From a checkpoint of a small transformer trained on Wikipedia: width 768, 137M parameters.
Each number is 128 + 32 x the weight over its row's rms, rounded and kept within 0 to 255. Layers, rows and columns count from 0. The size above them is the row's rms in percent of the matrix's.

# layer 4 MLP gate, 2048x768, rms 0.0172, rows 1506-1509, columns 256-511
size [ 90 100 100 110]
[[119  96 176  88 124 173 156  97 134  98 143 101 159 159  87 132  39 122 127  97 160 103 113 140 107 154 161  75 142 150  85 112 135  54 114 118 129 133 132 120 103 147  69 105 107 183 189 123  68 122 181 108 142  88 134 112  99 157 136 178 112 123  77 186  70 108 125 178 164 176 157 151  73 117 136  87 148 153 120 125 168 176 106 121  56  88 108 121 106 168 113 135  92  81  75 121 194  87 173 152 106 137 122 126 124  96 123 124  62  98 126 118 118 169 147 126 105 125  89 154  94 179 156 102  88 123  82  87 208 138  66 120 131 116 103 148  77 151 156  90 132 118 101 129  76 110  82 137 124 104 144 153 144 118 134  74 158 166 151 149 117 178 146 134 110 125 143 130 106 152 140 110 173 128 213 101  94 113 116  83 116 174 105 118 125 131 141 114  95 129  76 115 125 113  83  87 203 126 128 115 170 133 141 100  15 122  86 155 150  87 156 110 169 212  83 134 122 159 104  31 144 118 167 137 163 125 153 148 127  89 148 118 135 164 132 171 143 141 140 110 165  76 130 122 130 110 160  98 170  90  98 136  54 101 155 138]
 [127 135 105 127  60 135 103 148 119  66 170  96 174 170 183 120 108 132 130 146 114 175 117  97 127 132  85 141 123 105 151 107 166 142 121 111 111 129 128 137 133 105 124  96 151 101 143  71 157 119 163 154 116 143 144 143 126  91 168  93 140 154 129 127 186 147 125 157  79 187 160 180 133  89 123 165 131  89 162 101 160 120 173 154 111 131 140 116 145  47 175 147 182  87 163 144 180 170 154 101 134 113  99 125 163  61  77 130 150 108 145  98 135 120 140 173 180 136 121  60 146  82 152 113  95 121  93 102 146 142 112 111 105 127  95  82  68 146 120 158 118 114 127 121 154 178 136 116 120 161 101 171 121 160 143 128 129 134  76 138 166 137 125 196  76 100 117 164 116 131  98 163 110 141 139  94 123 205 121  89 141 125 130 150  78 108  75 132  97  78  67 104 158  90 162 144  76 103 119 173 134 121 106 132  74 127 165 133 177 149 162 122 111 158 150 122 115 113 109 107 163 132 102 111  84 186 134  86 100 105  88 104  81  99 142  94 142  98 140 146 130 155 174 141 134 202 135 228 106 127  90 187 106 104 132 135]
 [139  89 114 205  77 133  95 111 181 133 153 174  98  89  78 161 120 162 113 123 104  79 161  79  92 110 118 118 112 153 144 106 142 144 119 113 142 148 203 158 124  71 169  92 104  68 102  43 167 150 104 131 132 170 101 121 178 131  80 133  72 122 106 145 147  90 141 129  92 119 121 124 119  23  82  71  58 115 108 142 115 189 204 110 119 179 104 140 146 193 129 171 155 137 178 111 104 160 161 103 164 144 113 130 160 135 125 155 184 178 180  81 142 131 145 152 138 113 165  65 161 157 125 156  86 120 133 130  98 136 116 116 167 123 106 123 161 110 107 108  89 115 142 181 126 146  88  87 153 131  93  78 147  91 149 101 114 143 113 204 185 172 101 111  99 119  65 149 115 110 120  87  94 154 131 155 142 113 157 140 137 145  95 173 133 116 132 118 113 124 181 139  74 102 105 157 111 100 124 121 119  84 107 132 106 107 183 164 155  94 115 122 163 140 131  80 107 145 149 134 155 181 125 108 129 118 117 173 156 126 166 133 168 173 122 130 137 149 130  85 113 129  91  86  44  85 150 145 125 142 231 116 141 178 156 109]
 [156  83 129  80 114  91 115 129 100 145 139  99 161 111 139 160 136 141 177  74  75 110 125 128 146 100 165 133  58 161 159 150  72 117 139 102 157 139  49  21 120  85 119 154  65 141  97 100  99 121 177 131 194 129 125 132 102 175 137  65 165 139 121 122 155 152 139 121  93 109 140 211  82 184 136 108 128  95 139 146 127 142 153 150 106 129  79 148 154 159 162 189 119 157  66 105 118 129  92 126 122 110  50 144 124 108 115 105 148 155 198 104  98 125 130 100 172  92  84 186 135 123 148 166 143 123 133 127  81 152 117 136 152 137 104 137 143 109  89 124 136  84 111  70 153 133 150  84 144 148 119  92  93  89 136 206  91 162 164 138 197 120  91 204  88 138 174 148 134 113 117 133  83 128  48 125 150 132 135 110 141 176 235 141 112 157 127 152 110  16 132 122 108 125 155 159  86 141 145 137 174 123 136 124 135 107 156 148 153 100 109 187  69  80 122 161 145 144 137 139 125  83  69 111 160 123  93 118 135 140 139 125 169 169 162 157 126 145 109 108 125 129 138 115 159 179  67 132 134 106 182  94 128 170 104  86]]
# layer 4 MLP up, 2048x768, rms 0.0164, rows 1506-1509, columns 256-511
size [ 88 102 102 109]
[[ 96 151 160 177 187 177 146 122 112 122  90 126 176 190 129 122 102 106 160 102 159  94 141 121 174 134 151  97 169 106 170 122 174  91 131 164  74 131 133 111 121 105 121 149 111 100 192  97  73 111 143 132 116  80  67 146 163 132 117 140 129 157  95 123 145  94 171 136 175 172 129 245 130  99 188  79 167 139 130 190 124 157  77  85 101  58 160 117 167  89 185 138 100 133 117 132  83  81  85 134 168 130 173 169 134 146 104 125 100  95 100 110 151 135  97 157 143 132 110 146 138 129 123 148 113 148 190 125 137 125 158  97 104  81 134  73 152 114 196 105 122  98  60 118 156 147 117 164 181 143 127 161 112 111 171 149 124 133 165 119 164 116  35  99 157  87  94  75 104  93 150 126 158 122 157 131 143  63 104  97 111  91 125 168 110 103 117 169 109 112 136 147 136 118 130 101 150 121 111 145 149 110 101 133 116 135 132 144 136 141 115 131 103 180 135 102 140 167 146  70 182  90 141 139  95 120  99 124 123  84 126 151 146 145 129 161  87 156 182  90 180 131 156  94 170 172 132 142 194 162  98 118 107 160 135 134]
 [ 91 131 127 151 117  87 165 144 149 173 125 129 109 152 148 163  95 120 107  55 134 171 134 152  58 108  95 133 167 155 148 144 113 101  81  63 162 186  84 127 115 121 168 106 156 118  91 194 106 115 133  99 130 140 118 123 142 152  62 135 150 136  79 185 101  74 100 118 153 210 171 122 124 110 157 139  84 182 106  89 161 127  98 136 151  98 137  91 135  78  67 100 115 105 129 104 156 102 181  99 155  96 100 141 147 166  83 119 178  85 239 149 126 100  98 128 156 119 137 122  87 128  79 129 128 172 149  89  92 101 123  99 170 149  96 105  96 143  87 125 134  58  64 156 174 104  78 137 108 124 143 160 175 121 114 147  53 130 185 172 170 204 154 143  91  83 179 118  98 130 159 153  94 158 156 133 103 135 166 145  44 132 172 118 189 116 120 179 180 145 115 121 148 157  90  78 119  76  79  66 124 119 130 118  90 117 104 144 166  70 126 153 161 103 165 202 171 142 105 127 117 116 136 161 112  88 147  89 152 161 129 153  80  76 124 126  77  91 120  96 112 123 169 112  87  83 130  93 204 132 164 123  91 103  87 162]
 [ 98 159  71 121 124 138 144  97 111 106 108 137 185 124  85  84 128 109 134 116 136 181 128  91 151 144 162 116  75 122 110 157 170 152 110 134 122 178 133  64 154 148 145 118 130 163 117 189 179 121 123 180 108 119  83 158 114 137 151  95 133 135 142 116 106 136 105 147 185 155 144 155 100 218 150 197 148  91 174 149 132 139 117 126  82 143 121  78 139  60 139 119  84  88 154 133 161  52  85 142 116 131 144  96 108 159 161 132 116 155  80 154 126 150 114 119 146 116  97 184 156 147 143 103 104 153 136 141 114 106 144 109  45 167 205 120 121 103 135 170 145 108 179 166 150 131 159 147 133  98 131 128 146 139 134 159 109 108 101 135 113 101 119 147 158  96 198 121  80 121 123  97 103 110 172 162 131 118 110 135 146 137 189 126 189 162 167 176 141  68 115 107 138 169 137 163 189 116 148 118 123 133 132 120 169  83  78  94 123 182 134  75 113  76 140 107 140 125 113 128 100 112  78  97  98 101 134 165 131 125 181 112  85  92  88 110 122 151 114 169 118  92 111 133 203 133 118 105 120 102 116  98 114  92 121 111]
 [115 141 166 137 183 135 101  99  78 129 111 121 145 154 184 131 137 121 100 148 139 133 134 184 121 133 119 157 135 141 197 108 140 132 103 148 173 121 102 107 109 126 143  62 108 149  61  44 162 154 156 165 195 116 129  98 105  94 134 117 101 115 119  88 136 165 130  92 149  57  96 146 114 194 156  80 120 159 127  71 111  68 183 129 127 147  81 111 132 132 170  97  72 154 178 124  73 162 120  91 152  92 113 178 128 136 138  68 149  66 119 131 100 219 116 132 107 149 128 146 156 151 145  67 165  81 111  98 156 111  94 115 106 140 110 173 112 154 156  69 128 158 151 135 103  79 107  75 165 125 141 140 118 125 160 187 183 134 121 141 131 112 107 141 122 165 123 172  68  65 146  98 114 141 145  96 124 101 100  62  95 143 116 165 132 106  87 142 133 116 159 115 155  88 117 171 129 149 131 160 171 119 168 127 131 159 137 140 114 132 168 147 105 125 140 152 153 130 135 129 127  20 136  91  88  89 151  94 168  95 128  67 188 129 159 146 152 137  69  65 209 119 147 132 178 181 116  67 125  92 191 118 141 131 133  90]]
# layer 4 MLP down (transposed), 2048x768, rms 0.0124, rows 1506-1509, columns 256-511
size [ 86  84 103 116]
[[142 112 156 176 168 157 186 108 147 102 148 136 106 136 107 143 174 141  64  99 151 108  97 202 122 195 147  68 138 108  86  77 111  60 120 108 181 156 145 130 109 106 111 170 122  87 114 137 120 100 112  98  57 145 103 100 152 135  77 176  90 173 126 175 100 120 149 135 105 158 169 128 108 105  96  42 134  70 181 123 162 184  96 172 168 166 145 107  95 101 127 110 145  88 151 127 162 113 103 130 125  93  65  92 180 221 125 126  75 154  81 121 135 101 154 153 165  92 156 106 107 142 158 133 118 188  59 142 185 111 112 142 113 106 123 119 164 159 180 124  99 159 130 180  59 135 103 170 100 113 167 134 123 130 131  74 115 136 153 121 173 116 157 123 178 101 117 165 182 181 146 141 118 135 153 138 128 147 118  43 189 124 126 107 140 135 108 127  13 124 127 105 116 128 137 172 123 136 151 174 164 109 135 119 153 106 151 105 126 120 148 142 153 128  95 101  80 114 112 112 124 121 110 122 186 150  99 137 136 115  83 160 109 210 174 108 146  84 129 101 125 105 113 180 120 119 104 149 138 125 104 102 132  92 152  95]
 [155 137  86  80 126 117 126 112 108 110 130 115 127 149 133 104 154 108 130 147 122 172 101  85 124 156 109  95  96 102 125 153 167 114 154 126  97  87 125 157 130 130 117  86 145 179 193 135 171  91 110  94  90 110 124 136 199 151 130 166 122 150  65  90 140  96 147 167  82 148 160 137 154 101  93 208 146 144 160 141 126 128 163 140  74 118 162 114 127 113 152 146 104 186 114 162 176 151 145 166 132 124  96 146 102  54  89  92 118 107  87 168 116 177 146 166 169  64 111 146 115  97  84 102  93 137  97 144  95 157 110 105  71 166  98 163 116  59 125 124 127 169 207 135 182 191 155 116 108 117 134 152  97 153 148  85 124 124  85  88 120  97 155 151 155 118 102 140 158  97 154 146 149 134 100  86 169 139 115 140 107 145 112 111 165 104 106 108  94 143 116 118 164 142 152  79 201 124 163 231 112 148 157 149 126 168 119  89 115 177 133 148  84 144 118 107  95 116 165 149 137 165 115 107 170 158 148 139 156  70 180 105  85  75 151 119 142 127 138 158 179  87 134 170 104 143 149 159 164 189  74 153 134 110 119 107]
 [115 115 185 114 133  91 161 120  89 107 118 123 133  67 111  91 145 153  57 122 145 177 128 122 166 143  87 136 128 155 125 140 137 145  49 108 111 148  49 170  94 129 148 128 105 149 158 198 102 125 168 151  74 131 126 140 120 179 117 112 166 101 149  81 149 211  99 141 135 119 156 131 127 156 127 108 121  84 157 149 139  76 160 183  87  60 171 120 166  95 115  84 129 129 142 144 129  92 145 125 124 136 120 139 135 149 137 152 127 123 133 144 121 134 115 135 146 111  89 205 151  87 115 111 152  76 120 113 124 102 134 118  87 160 171  98  95 174 164 111 100 126 160 111 150 158 140 170 134 161 147 149 140 105 120 120 133  96 160  90 139  71 118 110 127 170 149 118 168 163 120 122 129 145 143 135 117 155 139  93 116 102 114  87  79 123 121  97 115 116 128 147 166  94 157  79 109 137 177 128 116 136 181  79 143  36  93 117 126 166 130 134 126 124  59 149 111  80 102 109 115 117  81 153 106 149 200 133 141 132 129 108 113 128 146 169 100  70 138 166 116 100 144 163 146 118  98 128 106 113  74 110  23 113 118  90]
 [ 95  60  74 126 162  68 104 124  93 103 103  99 179 125 152  85 126 111 113  91 134 163 177 134 110 122  77 137  73 166 128  84  99 126 171 139  77 108  74  95 170 101 122 127 122 100 137 110  92  93 197 164 151 153 145 165  96 190 101 154 172  90 128  62  93 132 120 134 145  98 130 172  68 161  66 128 167  55 150 145 128 113 111 134  80  85 104 173 136 167 191  95 169 100 116 108 134  88 202 119 160 122  97 115 124 151 176 129 154 141 140 153 110 181 125 144 116 132 100  91  85 146 156 146 161  88 124 120 111 178 115 125 127  69 116 147  80 191 141  94 140 128 153 106 121  99  89 123 136 134 136  76 148 111 156 195  82  80 129 146 137  89 141 157 176 146 144 115  88  85 148 119 113 152  44 131 164 163 121 140 136 141 177 167  88 125 135 128 135  49 159 110  95 120 101 157  94 109 140 141 174 102 131 105  86  83 145 191 150 105 109 191 120 137 127 159 124 138 120 170 110  96 118 142 148  37 141 139 127 144 121 116  92 136  78  95 144 149 147 100 132  55 138 186 104 155  99 121 158 134 163  70 115 138 116 148]]